python train.py --head_dim=64 --optimizer="muon_variant" --max_steps=9405
Each number is 500 + 25 x the weight over its row's rms, rounded and kept within 0 to 999. Layers, rows and columns count from 0. Numbers have three digits each. The size before them is the row's rms in percent of the matrix's.

# layer 4 MLP up, 2880x576, rms 0.128, rows 2293-2365, columns 384-479
093:491517468519553516562527523511563482533489505520511533469484561485482541533526520517528459495501493512483521500531512483524479524485540485525477493497483511472478517479457513522489493471525527500496474511463508500527506453485485528455507485484497515514454479501522502481483548456496468488
102:525452477481458448517502532500513449497477482516517527498486484446476526457551537516506462536515539476477523498491480509541474488548499544486487487470531521480507449520474537481501511525502521487481520510488499463501499523548534505483515516480495452516562499551521490512500553497472489521
106:450529501539485534467505522536472488558490467465493545502500464517547508469505502517519535524522498486468479524501502489529510524499488511472499495499529516503566501481484514503474499513530498520520478471530526516470540539432483515459502503499510507517500464472532445508487507493489481505
098:492504504470527459521505480557493499483477531532478501507479471484502500474471475539470501516520474503534516570531482493485499479537485499524508483506472527480498485490508502527493516511535467484503483497515505506493492496513537493561483507507486525504518496540503501461516481514518538505
102:499529459546505530515435501494522533513476431481541513524492514495465497526568476474501516497512493477451450519495516511489489498468513496523502524514455532463456535499434509524462539511528528489506467495514476512511494516507471462443487484464521508504485514521497485506517524480482552517
108:529515502508491545476542489513533489475506514532507517494476488459501514428485472510488491511515506490489510495481486456485517510506466521488522503474541486520510526483501510538528519535486486492513514520501501491524468473493500452475524473477481486533533512483503466499523563523463476514
095:495515478446480514515492525544519498500499481522511540517495527522532477495500513495496522503491467478478438515458501469491499525523508467474528513516512515475489516493496483498504479550522464538521501508507538490506542520488533453511509535466475522483513484492518522510506497460515478534
088:486528486485503492522504557535515497505520491489522536536516533528556474511504530478534524452480487494518496479469492509467476488478481537473516461514488489534502465518502502490508482488506491528496536518536506465466515511497492484474523513480508511480515519486461464504506475491555524486
095:486518527551536486498468502520521472520489494458486534581458459490514509522510488473498539463501493480488515473545471527495531536487495486513458538541512532477495522519495523501470495481505503509507442510451510512489472487483481499504454499494550522461549555483493503515486500447477498487
111:521520502502522517537470508510503485467491512521517492508497446519508507510495507485526513506494492457477529521503521500497510534488422540495508504527510477502533482519522516476514500468531498528506514504511517506482502474479518475519499539448474552502532502493492518505507496469540517522
106:488500501496518497458520477481540490555489473497520536486532544514492496525499521513502525494521507466535535476511508499520492511451515501516487518495535478518492511530524468460522501491496547448496527462501502504518511505514522484477489486512486530479526544467483492492508491512509491522
102:479482505517520494446560549529511494512490544484511521489491483502511519529481535537469529487552515501493520514539529496514499483488490520538496524494493509514505473503495542490463493502521552500530468517499495546446465493486503515500525487493509516466510527487442494529476499514515590509
100:498474533503504533505513537483480515467529459502472484464483498445464476505479508503530496511484499497483507507499517524511516518484520510531505522501513472525473493457477491503509513526502551499467495529511478500513482454473534475486506454487517458509514522505493490512474516476478456437
104:554517529505466493468534507435491541463505491520522481513537488474504508456508474503513454491494471437512531472442501507488470506490486477493509539496519524489498482514514527520501509516466494527472538522499508532531502469440501520497506535530484495519541484485529509497522474534515509540
097:469474491535522515488450473560510461466525479507542503527551517517533468478493495453510500531470489505513552506473492529529512508479505468471523467470498480461464529482517458508480512517513480547487511493536529475538468500504554493488503500489498495532500492518477484521429556494528481474
106:484510456485470477492488444509476521499533510468517483510466514533508493487488466497514483501470502524477497492498505535502507554489461485490497498529473496498519536489502461530493498502518485470482477508495520486548563547508511497474479496496506518528484511517548487482474476505519494496
097:482488512484489529500506524450515522495502499548474530530493493473438485483506520484510513516515462475469523529516492497467541550517474462523521491526486516505541503486530484497487506510508524519484501466530489540513473506474507472529489498493460514513469507535534518505512543534505533436
104:505551532539497481494511472500526525495470497492510497442522461459553497488519547562489487491512513501503501542520507493506496493517508527527469498536500507496497474537463478496503532502505495504483490481538507487474499528486498514501517524489524477514452537465519500533528521511520487474
097:524522498483476495528474487534428446473490533507524501472496515446496538490504524488494554499513501480539483484534474459479497501518494525484498500521481480549523515480447521501523550511487438506465476527477472467537452500532491530524474527478517451504498514517483514485529472552487513477
103:484483523479514503488474533520519515496509489529528512522492436515463495465457499543514526519525485515520484503491500487537479493520538485531498467464454491488526531528479479493539521522509525503504483461526540556511481523472490534518521516498526517441502475480500508494511539507497503515
104:482534540529501476516516510494498494530502522512568485499507568507496498489480539519469484471530468498531507498468500508495454492513484521464514465492489489487498521488482488509533519499528520459546510503497480488457514513519542521472512493507521481508529470529540566480485521519527454470
094:481526446534525500498462492494454480490456451523559482534546468496482505502512488491529511528525495512490565507521533497526535522547479531464500501501464542439545508467479526507507481507502515479515475483540513534473495497514486473499523486514524518472469510520493506488489506478465491511
081:479518526470515494523490488529537518499483509511543510499503467496506492473518501535499507516473498520465503465484466477479540549491480507463519514457513455536485496524492500491503475499507453486523521457510499456493490496469531513518518517508469515509527465504510501497479510511461479484
096:448455454517524539510486500505529525491545466517500521518532562519479532477511490495551509534533509512447487528490500551495462525513527483517432475490503493471510513474469512497518507457465440521476513532449484477463520532537518515508530523455565477510522516492488487506487517455489442509
103:464514479511443478461486554505544506458474526511545515451518488487524492481483483545508523475507493498480481503507492500516473506485518493525448520515477513487546539472504551453546482517521519516509486489519491502519474500507523525532480515497484504501510503502484502537487492477508539509
099:476480503509489527493504469483542474500500510519536508514498534515479544550424478509531518496490461504485512518475525497524514474519505527525469477520488494500546529498502511503541521522508503547467468488511536481526507542482486495569482500513505540510470453511492504504548483540468491550
104:543538506520504489495468521500487496463479511503533506486505505459477530468443523520490487524494475542496492505501488454498500510459502513511510520523524508500473458497495475507477531515480493495503497540506491459465506493499474508484519499498500474481497520469425433472537544530488535468
096:527512457516511494492561517478505471527467491497495490491539479452456534509528479506514473484467489484475510511509485484487533480490520458471492488519530502500526490474490519497515534510490489516454522533562534501487516490532534527498522541498565484454496484487550497536479534507529500523
090:533465474491488489472501510494488493469502462495536525504551548524548502523527511484519522516513472505457552480470468548470489520549510505497494521456521511517505514495478515478490507506504470528502495484498491492566495469521497540482481503493505523478517493518496507506496485480490541534
105:490475469531470488475511487508503543517480467503508514514559499539472530544490531505533525469499510491487528528509480476531480489505484477485474466518526519508493511473476494526471516562496517488469506478484509535516518492495523541570480498487513511486478512514546481506494497465509483505
095:491517495550507536502516492485472503474498487511475486499491486517522509526525470496488493458496495489449544475500504491472474513488521500499496487451468544510525508450498507472478475512488481486513549497531487523524505446539501463489476491484499510504522504537549489516530507492499439493
100:512466495447476532543529548537464487520491467495505498459487508553521518453503496535484517495460449529472497474492517513512506532487505502546491487494491469466467480514569488509443497479462532501525463510504490502477488507476528498500469501519497505527520560474530525519532486545493498496
102:479472489519488476466492427504496497491482467531481476500484472483494476502469489489526489480488489446510521478521510515485493546534470536456479502518454550527506510450448511491502467464511519566461493489513530488514499502518526535481509510480455519506549497486501445524517500516461499538
103:475489488511475473546504511514474529512500530486509489500495456467462490521473517508488464497543486493557520519482534475489526535522503498499511492500528473505513481550527461508533537535521465513472492461517486494503546513510497469491545487493490504508514479499495516480493500469518535565
097:479518516465504481463490509526513518466479525563465502467528511511507483501493515480521463493449571431511519490523491492515550473509521478508524525477502500482521520553471465480498530475490509508552506479496514469520486463519465505435538467463491480496523472514469505504503492523513508535
101:509501496486473504503531517527533494470521502493529559478489569505533512552480490537498459469482538532490522488491523505466503514568464533516486512503469451501530481487512518529482466473510500506479529447502484525492500493462514512509455497461506502465529498499496489472485486496452481547
106:499529499523503497484476471490527491488501491507467492494474497490527514516510491482561459509501513499519466463484459469453490481496451470520482491497523502506509503519541523507479519513508505449529500546474490487468487492535506511492556489497501454475505529462492561458468521492532500496
099:473504500501501460486534480502510495502479485491519531496466508527542481448472473512490517491495535462506463485447523531518488471515490463490465475495493516456470494448504443514508543494550544495502470483498475515457490469539534508539474504515478523469505511512506568478453537507520525514
096:524513494520457548511452517489508482516492541527482497461533489503492522492471488503522548499491444454488465445496505498466494469474520531494505528504464478570537500520542475475520515525511500506529481460506488523547529497515497471527460507489427509480528470467495484507498521538528520495
107:499520459493549507481516534442458472473502500471485464510466515512506446465530487508487525511514497532505512492496486536471508492522509508540481507483515465498492489490501487517520508525498518505499510506510472459497509506506510510473510515506554513479513459496527489508513498521492499513
098:482483496522518473536526537499462506490471492491475523566503487508551485495514488464503517533515494505477497501493479485488515525482475524507486514530531527544514544485509495501560502495581535490516492497547518522447440532453505519542532512472507513504502500535537508508511489522495497508
104:537510519527504524478549465507460466506506488526531489498489489449515462505458511502508533481478534499506513442506476512496485465486518477493536488530470511478516506503518505479501465528552458548478470473520461539527509553488544524496496506489505503487497499472466472502506480518497484525
107:485494482503507545504501532526512514472504509510464507500500489470472496521510479499481536494529528510503513498500504498551487484508534470502555523501494524464539507476464556470487526488497487490483496553497491531511511498472490494466567527495486493514491474507500459481459503487526516543
101:469505444469482514500502482500531509485492471492551466465529499521565466476506470480481574508466448487495473510502459500490526507482516509480493488540512510534473499468466513517482518472517519487537528481525523499518504482517495487500564487491495480519511510485531528495476509508475479492
103:508520497511461484513480514540509468525494528512493506522512523465503496563492463501526507496492499496479512508489513488516477519478526528452521499501462504472505482524552465497523468482502463545471496531534497499485505506460517528545502483532499542480516524499495509527501490438481510434
089:463459538485491488535512474489540495481514496483523515499490513514543447476482524498495535498507461487515479514462445471457510472465522525479501537505519533476511480523501538493474503498529495521514512486474479485489434474460515493518517521509524476480526481496443470518514520503452519500
098:501521514507460530443467523531485551482487480497496456480442470445547519528487551529490512506473523478521485475477501513508503507534504535489475474459538517501452486485466478545466499506496462511426498504540476495465508437512555512553497502505501482491487499467518482531459506503498488536
094:529483514494517517480498523465533473509523485487508465542528500516486540509493493499510478476484527467493493517506496534524532515490535511470482464461504472511504513503514496522510463524532521491488475506432509526482491483491520500496482474510540477534516481484485507536480467473516496491
103:517490441498454520517502517443474555532500487527555504482562503451476528520495487460473483522483508483474502519510503512481480491521499499547474519494542490524487495508481514502510455461518565459474492478490480551465483542462516493483451537462461456514522503493473482462470541517496484489
095:519561500502492472491527493488535473526469538505487539515518460547519494504494503516516454452511496529463506498514501513490472506501504508537475514496502505517474506468495468534518479487483521446506504505492513522457528470427487469511499523497488479461516520501511497471466501496525486500
097:488478484495549490565493508493489511477481521519457511514512496488513464511538543486473504529513473467509503492486544488471546524505489499475515524531501485515519499522490521498493454490458474484523490447506530487487485489517540467513538467468579506516491480519488488499496474464528496481
101:532503529478472490461505493473469523501487483486510544490486487528487510458503546514516467447529475504489496500503477463525506459514519468512466475493534459498528450499489547486517509515508488479560516475501510480478500461525493516457466483469451523503500498475524495538518480512482452485
103:495546510493465490497507468483495493550494494482511521515472469519471457480480494423478513536484498497517507551456532474517512529527505471525526465479488516474470546488559498496483535521511523487481484497536487517475536528500538533509505526490502507531537486506521452492472498527525481470
102:471445442482494510522466536460466518477537471503488523507480520504498543539494505504501524471509555506542490460454573494502532448486465518442520458490505538550520498488513483500505484481498514494503491497524539526520491495489521509469492492489501508450555542494451479534465488458466485463
093:492493469532495490536514485501503487488529532468466541542487507494487523466465526490477494485537496507508538513473490512496533551489505477501509504481469506530510500505505502511539465534486485476474497498491471499492549482486517474534487502489493525514494483523488529471513487469460428500
106:484488495485498489504442514483515485501498500510493486498476511496494515496507504495560481436493497484507505502480523500505516539475507488447529516468525487527491496472507499487510502499455540522486505516499514538544473522543545523465479476490471503516490522518477523506501486487493468519
100:483537494543461536498516510507495483471465539478487508478478528548498543523465515449519503493527520503501516492506513477511477454519444505504469525485524494527494503500553499479468507511452500483470460475556528521505443519515518534527505467518482517492466475514469484478502499505513484489
100:502522492507524502470492523472484484473516508468498491506533515521522513495512469514522559500524511486513504510448469529468488517537479508496530495487454499485463513424502513503477518485501495486476471473488510468490497504503487483511464545487517543507488499538493518508501511484491433483
113:512500551534478454467477488480511508504516491508522491490503529486492461490482499488496512487476509441486452481485511516502506489496458510461509514539482480464531491457559512522490488498524483494505484534478541563541499497486508508552533479498520493517521492511457532491526461514503473519
103:504514489519443480497529490480505497494489522536505485551525509504490478482509502490499524485486461486503511518491495452531496522532501518550508514531545502465512517463514504519497515457505487474529521518477489493505497490499488544533492524546481425514521501500490491465539514458484499528
095:486526521476496503466488477537526516457472525477486482495482457471462490494488471516522513474513499471478488519509484520507516475493542454536546507535537499496476499510505472479507509479526504510484471506492517479482502488524495508482478471521506511472545544523516508524516507561496494552
094:485518493505507513516511510532493485516477472510504472482532498482509508529471486480502491527475531496479471511551569462539509483462513530520504470455490485487539531490532459491509527510507509527498438504498455521496501433454486494502509486499499482460491505503521529501535533510499521530
100:462478529480544506508477523495476497528518558499483486531491488495511542469533503510491516478482525481517534506495558482509526459501520468560561499488523537497494517500522529466449521504497516482449502497479512510509496471498457480487498489485490426503539510509499463508479477488523533469
098:494495511514500524509522466518463474458516505523496524521510564476462494518491479492511452503472434490477525496466499504497501499512511476493486500481495503519464511488519511484472474529465513504480497530551477487486493497524501540514469514529467553521501519452446531488515481516455474491
091:468500488513520490502503516493534468491510478499471486515482490528493519456509509505508484508546511547494468488530554508507511483533510524457497465486528525478459514526551492503508472501495477478488470507503509542510521523480509491471547486523505460449490488504484506463519494489506490504
101:524462545492524501499540505491582499531469524486496521505514499490539503506509498491497488525512491464465452493454503500479473522494482488496511510511477467485517497511528551514520505499485536485482462469513490483488501504477534512496475460522547471484523439480506499495519517522492475505
100:494487521481490534515478504459510519537492504558422490519540473506526459469498528540529495551520524498489475502461495511486507506496485531511499493515463523497472493525493535512489497492473511526535533520487516489535526460496540500523501502488515486495513517493534494510468420548469509503
092:492489517466504477475486467481459506525484494500534509513505569469513486482497502520505491497548493510485496468475511535484489507511475447459503445497497462504513519504537521519552477507476441462511479479511535501512538480475519518554567524528477500525454502466485465491518515522504494525
103:491525459501475475534483500465496497487527484502534463520541516539482524517497510505491459536472516489509490504465483505476480468498505529498473493476454491479518547469501498498520499489519486507500504484494506481526483492538500484494519492497511526521446493482544506530493484525500516510
089:489495510509502493531506504541482496492514532485550516541482472467479524462500545489546497500521491541477532486487550498473526521477487441495545493502516469505505501495515498501498494492505500534491485526495527478505503506513484489499516498520507497455489500506526499474472522498469496520
110:494499522510517490510454527510516483485485510516460546447511519482519498519511499469518511461496495507529491536496480499493474462514517491543530473491456473485486481516483493519506464528543507547482515466478511489538486507487494497508497490483495506482514496536497516489446515544520502525
116:494542507487507469445484501488493474458462506537542532479486503501568472513514481454511489485471513478405493483544497446510480484474515528518539499496515521476507493493508585489492516502504492492516498530533511546521521549501499496455490450485472523522524543491518476518477500488470494522
095:522544487513504529505547480472466522493514493495513520523552473484486508545478540508460485470509514577484491510504464480538489486502500487502486500510502482468509506519513483546503480488492501478506492522549528489499525495495519460524511503497471521548463492504445506505520467485491576487
# layer 4 MLP down (transposed), 2880x576, rms 0.12, rows 2293-2364, columns 384-479
094:476529507487492466483487493502485496484529518537509514478510489468470485474469489465506472501479493508513513515492567523490511438483528528495524488508491482527544516521493496541513511501466501535459475481544474539450481538502507479516506516535489528510540495440529446513509511486491493529
104:487524514494477496469552526485503530470525506503478486473523488537524475487551505522551503471502541456493464495514534466475481530495484540515475500462507521528502504526534533485560500493471466557526458500513510514456506531516447531535520495529523524467480498510545512484561502492483506490
110:538506464466503484515487532459473477520505559480473453490496473458502486526467492489508523480521525514519521450510482529533481538502484500512491507487467464502523504515481483466518537527490516489509485535507515472535477486546455508500499496483520492538501482488531523519472536490513519487
098:537503496480545507460502547505489550521494497475453492507521516509514509503505498498503505503567485488559482528516532481500491467534460521481504526512502495477428549498498505503460542472528488526487514542529472422503498505469496486531465505543484507465482545522480544496452482504481510530
100:458500497495494527543479518500519500536487539515480507520523503482457510479478511474538510459473486476517483510465504453473457515479509504539519490502481491502476523536495490481513501503540540498531522500502488518585522504469510490449522517503507508523510492520523523501511488496446538515
099:460482531523463511517527539513473493462486477560552481501486486505453512475480517546488494490485509514483522502480472512487471528535503466444496478464521470486516469474490511483533504500472512516469478556502493477530453449481503454453466508527454532533525496510479498532471500512488513524
091:471523518544496513540506506511509545497483518474476452533514443519480454505510504482457528513484515478489513483525543470479509523501477443496507511555504499485489519466530521486467550525508530458470510507493534486518509521500501473484509486468526473505526482515462500537491566493518455487
092:503504530523502522475479510457543478423505462513499494487523496472494510470492466491440496505462486524518523522477499539516515522531548493523505485475504542453500452494509504513463519492524510467512499494486474539519466545509523498460460506484506549504481495497490476494492471528537532492
098:546508504529492482511475465481537539472544556497495481514491479461499532490485445456494502534500514476525505514510490477471515500504510531531502494540495503491489476535485464487493524500494455497517483545493505537486498492542514471451510517518528532498492524480514502478508520523500535501
114:537510491505461479524476494471517462518510484505514541540509519537484490512511512518504515501492460491518515475442495523514451464494454466485496443520468500491515461511478493476489518477507489495437491520517502516521556505471520473501502499493496542519511518482499454516539517464541540514
101:535517510512498534513533545471493546514526529545499501517492502484532520513516494500471518455487461504497436502459491473503456551497484510490489464465484514450500502520520435505493498498493532536507498490458565464527497501501502467502486503513515515478481492463541492499475484528498506543
101:537516547498460478511511507484525541503507504460529520476525540484514475545535490464501493472433462514506512505495523483509567465505526508529494462530474466519532490508496447461513453469478509433528501487461508520472462497533507460433509522536495497518469487533514495498508481491505535498
094:520501553504518492519506500504538515510496459486523482526481500430504538492505486511509491495516495473505546483501461492489523449470519531474506509504496499483501496490526471535508540474477511489492493513479490540516535495526521488497508497492507540518490545542509505495509544442472503501
102:520477460463456517518484523499489518509533505501505478515491527536523474479482504466473509500499499505516502421553479518519448519521488532449487491497506512511459440462490478514514497512508515468482495499486494505474516481495526559515559533496484539548479491508493513504508530500482471469
096:549504504465518490508485510536487528461534511537495509494469502519512519483473469467474492507553517541507516471529490513497533462578469486485489495486517459493529498507487461466494511471481511512493514494538492514481500481517501503486553494496512549488477489500476514492511512515514474528
112:500529471517533469496502510501511456463494496475514526480496468520501490462543525509528475488498501485503506509569523510482519476447541507480490505484469467486460468532467503512522548495512472529477459531501505486517496493517521540508502474527463538516509552522478491513521445511506489487
102:454458484527522522493466490532493466461489535482460537465477545471480476483499520492481487481501526544492501473497509502470493487493497535493556507510480447533505515554532475518502490497513515528489512506488542517528465519550522509487545498503465506504447475534485487499515503536523503503
100:519497476493500498441520584478494490518526481515506505498506524513472493506533499482494493563554479488501513484502488496542492494523522490516489497549476529490508479525472512479522494461483491486528502511482537506493518528476484524447503475476540552503501561478488541504507495494520499509
097:497490501536490443512504503525513488503526478510535571535551510475484495488491511459523508488468529508524497528481525477490468512523493478519473537495483521472520512504480533532512510553453491471482468490471491520493458561469458497504496489501509554504504497536524521502516488534477524505
105:484498480503494510486475553493465476469517520512527497519458532514514506524498506457553487497540473538473528476537535474503497497491548502500529504496502469516534491484514512531490494496547477510497506467475499483481502527468514501494506528495508480490431563487466508536473502523525508541
111:533495484481507513451516494530529558549472511494544507530565531476504499510495487498494495534462531516496476507512488515500472445465520533496501536494523528509475477522494505464493532508553485504517530504512439487507530530535509491490512502518517534511528473535449482456528468477487471482
089:512473466493526489537517474542475505481468479466540503486510524471512510536491456517503546485533513511508517506486493526489520501496511524533493468510472503596522504505513511543533481485494496537506521499516509495498495549532493495508521507499501503490505524461453513491478551474524499463
075:480515512525520511531536518521553525506501516529501470497526488486453478501528490498451473544532509480532478520545522463489514452500485498517478508499502478490481469435526523497489514490469488438515447507482509566513454475537485507497466487483509508515518485488462449472475532476530517458
097:526505473532473474494477510490541538495486494490506450525438509437497508535496484495476512536487490499503485523513496481490486535481490456513521489496508545464524559503509519495508530514485511504491497494497497506479549465495511480524474489501516441506540482530528480502509480509500474490
106:463530521533489512504498513443474488517496504478493512491583515476517505502529521506444495519473508501485506523518494489538495533536485511520491508495481510556482451509479459526518544486507475478476516507483532527477466484564512478530483484489466471542507511523492445479523487452467522531
098:516482522512475485501522545475494479496481504489504521486503498511504532496523514518544484466466522481481473515540534502509471504501454504505506511481504459551513524481529506529499453507508531485468471473504486506513491459520461494522527491467504485494470483501496464497605504478524518510
102:509507503495505499486484451475492526464484503494509530504491524518486485457481522508505493529487512485522470522497523509474504486477512487509461489481503448521498528481520472510525521490453479501494523507532470479478484495518526501544547512482502466456492512518465493527515510507490522511
097:479468521526503517487545485518489484478465507462465524530507473490519486504484493509480485528498510467533492488474523522490470506513528532518510523451548450522483452518464507519487537484460528523469528484484551503538490502503482495505520492464483506527497517485531544523536480523474530491
093:529530498464507522543487493524502515497484499492523527545512493510484518488500494508525499543506506482453489480510495477519485496452536514465500480510517546486465536544488504518531487504498504511491490491463473450484497514523535513527481490470468495477521457503487526466504538482541550522
101:492461522541456485565502520500500541502510527486461485511529459535495532471481441477525494515433505531489512502506476488546526485513495504521517478478536509490526503467532516512482521553520477521493505497460479469512490459507489530507429443521527531529521466489467438474505530543498571523
095:496501484477488489515535473484512488519495550481484516472477546503451476475476492495494526478528474529471520533483508467516485492490540461480526490528512498515525476479457532498500496491543525512503506493529538471457496484526510502494485505526483530493466489532499481489495502530495490471
105:526499457530559478464500522466506459511482539526474496490514512502522485487527487508499510526506494510491493512486479530506473473475483493524491510515552496522472446514480521514543490523487499526460522487514512508463520518527491505561531551491482498519468501485472458482489486550491519541
101:526515444520485506518466526483532518527533496513481512501492511489537511468506520531474519477531509539489521498498465498496513488505508476497510540486479524499450507518503485491521477538470474559462487541484488506482476520481494479470488508477508466472522526491525453505476459489544515544
107:511528506524521509464534521489450510511473457547485524464508510527463507474507461455484485478499512478507464508525504485509519484486453481517501515488477476487472476487509481513504478479517474496480499449488484466495517504483498473525505472563521497465504463511474463520508510507470488519
094:463551480495532501524498481447544502505516534485496569510521481474517561518503470481493534450504481478554493502511524478487478481495454515479469500521462499470539512514498525500494492479509491462506488465498528491474470519557506510528492524540542495510478522461517525508485534508472499496
100:503510501510475553507502519518533470484498444491567534472590486508552524531491501513502514467487493467475516524512487478468531490580496484505536528513523486503494445544513522518481513485509499521476514520483467465522485512524527460500516523517507483487497503487491474502498506455489509514
100:543517484536444517510547503512544527466515469490460508525476531530509480561505491534493487510512482523491476487516527517453479478497503521480529517474475461438471445522501469497515515524477544484494548488493535499489516467466469500514557503496516484505518464528495494517483498522502517488
102:455489504474496500482482522478471466464466510478489513495532513527463491499531518508496518524516497479495500488513521511506524494471500542474488500550461504479493519474464525464502543458510503512487463492529490500533518471486473508461536482511501496500546539504502499517526491487481526501
115:488541480502503449527523476563474544469496466512514466514461491527506500517529496468489455510531576503500523506513479503540503483505490446510494452458521477472494511497492544493518479468468519526503541523457493518480501509487508519501483542495577505514477502522512530507480466476474472539
104:496511442478516519495528477483481526521479504504482484534488489531514503481485496472491473537485535530503504501505537489542539531478531501530479481519496535522489500570552488530533485476519489540514506466537510514452478479533455511505467523500519519519485450475477511502499441468479508489
102:447487535494536507536516528529456529523466496479474488513510510516477487532489473516527497483513493523492455512513491500516549489494474475520537517512523494455532508489496471466475478504500551498521497522517544470536505500518487439495457468503476525491505500486491460523522485515545514504
106:504499518495487521470507435546482523553508544518511470527544463494504459505484519501481455534468488511478528476513521522526487479488479479474477521545500512461499471542494503480532485523500528485507522508501447500496457540467496490481551505423506528499504502519439515486471515517464498510
110:508498543509505493471472472537517477495485522473508522464505485477442510551520508470529465495517505505561468472522493448472512505488487522469469504517520562475559503537514529487542435465511488541474529537497457484500505488496490460553521524551488493509515481516509529489472490597536458509
104:480480564525462501522506507474470520538481499478509489533491496529498497526515484482496508500544487506500485490496514494506498527511472484503512507450463444499510469441497511524467468463511553475472471525522457507531477515466492478464518528518472492486514497509499452456515498506531474507
105:479484533517486522489503509480508488501495485481505476543492525525559433523496516533458515490481502502513506507502497545528509552492510493507497507484555537494472490500486490531506509520503458443532489499511477519524557535497451509529521454479499484448529508484511533501526531480523508512
086:484529508540487493531492475492504543540505529490497523469539470479449458479530486489540474469508483473466514487502500501490521539461449503489502482502510463494531462517506509482476430468454467488528466514514506484541513497518473485455440515503477548473440505520515533456505503481515485483
105:552488512516515435471517523489483475490560508507498498500539475475524495500537533479521504495472524482500492547493473492519500512519497503447472509482515476512477491552510471498472437504524491492463506507463454516508484442494523481524487536484471512525482518523506542464529483539479505522
089:484487503463490519509546435519463541525461474486472485516477463524494477510482531468518531539492467523476549491496499526481466532451434512506485520483471502507534526483502508474504518501506519531504551500508488452512525528516466510492483506486507499464504545503531503457531502515500502468
102:525504477530487503482481507498461496526513487496534482540477544511487513455493484499490496510525492501519485483494497552461479469522473514502522464533477517473496527501556517478488478534542524505545499464497514493507490531494465529495500473452522499514514520515472530514507521516522577502
091:557498544467498488497478490467519520503532486513521539532499473503503535499483515512475487521465459505490474504481503503525519543533495448499460477529475495503520526491509495544512525486509527460445544496457505532468483513502546508502498490494545550514508498511531518476519510485534516488
100:488495502518488463553509510478509458524500490513490481509533536491506491475483473510511470532519502513501515501539480499456494498538530560482479438512479498496490530506485467511503522523510481508494463498490467507525515503492467515496481441510543555543517500503482496534465478487458508494
105:464492470496505526476534499509483506478523483504492467481526476457522515485486482480502512494548535459498513494505505547535457493505511486497522463493504486468496512518500511473518507553498504471499522533503499528459517470508493511476532527497487473514500495520533528475525487521496481476
112:495443484497552478479470493505522490450519473495501504552525502489489548495479517551530499501543532464498483483530480528493496502522531542497538537552537519464489510502503528545491461548504545554468502481464513471500473515503512536495501510555456483535487505497515475455471472497477505513
104:469494459469475495498461518498493520492527484544495500498546503554487529458507510525539496485485502482515490490521489497484508510503472505480496521494526550505512485512537459499521461500452508478492511486518557502488520472534512502486507487456474479526516502483481451532498497499513518509
091:509495522505512512566491525517466486467503485508501497506510497486464490495508535488507516469494518519510491528481494506492469524503488484472510506521515464477481502494458504534488546508495499492497543506506480485527493505473478512521490515545468523474495520496519518460509463466475510486
110:480509535514420497466493498477502508448511518508513531494529550522507465485488512507499526511476527500519475511479489544478518510470526503510496510493482500505482517529444491482494533461503504467499529447492519494499524545492475433449452501490477465475509531476449477484492517502484497470
093:488534571507526513484485499534485496482511484468531545442459483525479462511478500503478499506473497502520504511518506525464513506521501470515480505523517520472486534523501566509495500462547492501467476495503468486518517513514463474499461471502495505526540533500457506446506505516512525542
098:494491466543470506473496512492489524486540519501511521486486525515520482495465473519480480516551491531483473498538504502491504524512517561507465516492475492479561459489499534510560526519415527466498480471514510493441477513478492538502506504494518537495497510538506504520520487528495487491
117:504529524525490496512446478498513470492517495500547495481542525488485491456475541529466524516494531515513461473479470487456534524515485487522497469504522519473529462498536517482504477500505489491526490519490476497513513481494538505509524503540523493474514545467517513510490468459562499505
107:512500493469483504505465511497491520480489509495479557502492496524432507472468527542521513498525490472482493501475483491520464476537475476484474514521517561531509492455527523463501498491494490503504546521446516496530472532534503519542510518463552473499485509495475477530493520505522525518
094:488492492462453521513465509527528473474483507495513473524480519506480485471508511465462509504523557445475485501529515516492540517529507512499512511486488490554464486516541475486500538524546524518510528485480519521549486464475488527506525495504522455519509522505526484536514474524508514514
094:525509486523486512539495570522477538493508508530492505479547508499500543527482469498510512521500495483548442453470499491547472483522506480495515501487463527510472522486532493491529464494520486535542493459547500473493466508439484552466466485505489477478520492503556535532512508446524548501
102:488513536480505497528521498473512512504552513517517492527476480506521492533488507501480498514504481546499474465476512515486514501517514454460497521465506505484467458496486521452492528521454515484531571477494491504529445495488536479472475475500538471481496486472505494519476474512480522527
100:485476482493514544462506528494482478497507482508520507511500508490487513458500488487503496547491477517498530485512537490539482473528523503480505479521531476502515470492449464514479510496537516490506503500495502493496499527491510501550475463536528486498475488481478511498555503484457468472
094:536441463480521526555544518533510521540485540481507515518503510482474463503462479499503499466518490519504502491508478457482539481481495507504489508523528489534521499525509523477555549457551465523522467515520533504499451457492489506495490475509472501525458535497474464513513513476522508515
102:529513522473489494514477497443490519445498510474485521473529488543530531507521537498481538542505494525472506499506524466481506485450502526473474484539521534464527500480470539425519443467527509458511470468488512522437454495489502530491564550522483530475496468511483494526514478475511521452
108:508498524494567503509521543512475489523496461499480518458497502484469463500494544522487460477507499519456513572480457540509517490494487478538550465530473526518517519471464539523445518532482517451502545499497509490506497503517493492502520523499500507490516484528482539523533493505518485497
098:517543512491468514558530497479502533517506493516505471533529504510498499560484510500542529500488526479467471476510506504469530459493539528467460491494528489474475488487495511528485516544489450487504495524518510487528498504555509490501476476536469495518530505535473523513482502482505522502
103:479506543465485493498513519534516486508444494571488537503507517545500475494470498475535486458499485514528482470505498465481534450517484480475500517434503487498475475526472505474515505469491486505504522500493527492512525489487469485473498505503491485450509478525517516554478473480505474537
082:476559481473513518493503473469526480506501516501483430464533510469499498468537444548514490520478487508533489503501494488536485491559513538550523470485518498510536492457455521509482504496489537508453506500513485508525466484557511497463534484509530482501475538508493486509526475523444497480
116:521454505470533492511500522496499493497494522507514541484493549465510480469470485543522525500508533471519459504501506487501474483479496477523523489490492526463502506506522498492523501475515505481512490476463517487565510524549430486495477523525460510486528511479496508509509534478510438449
139:492526494478514464451538470503469463446450536526543492497462490456479507536462496533493495498471486488485450498502522477474528515481505458510575467479520479480477528504513489488505545473518492512475516476525531475489506525460465496526519492459482513527513473499504513525475471541476511497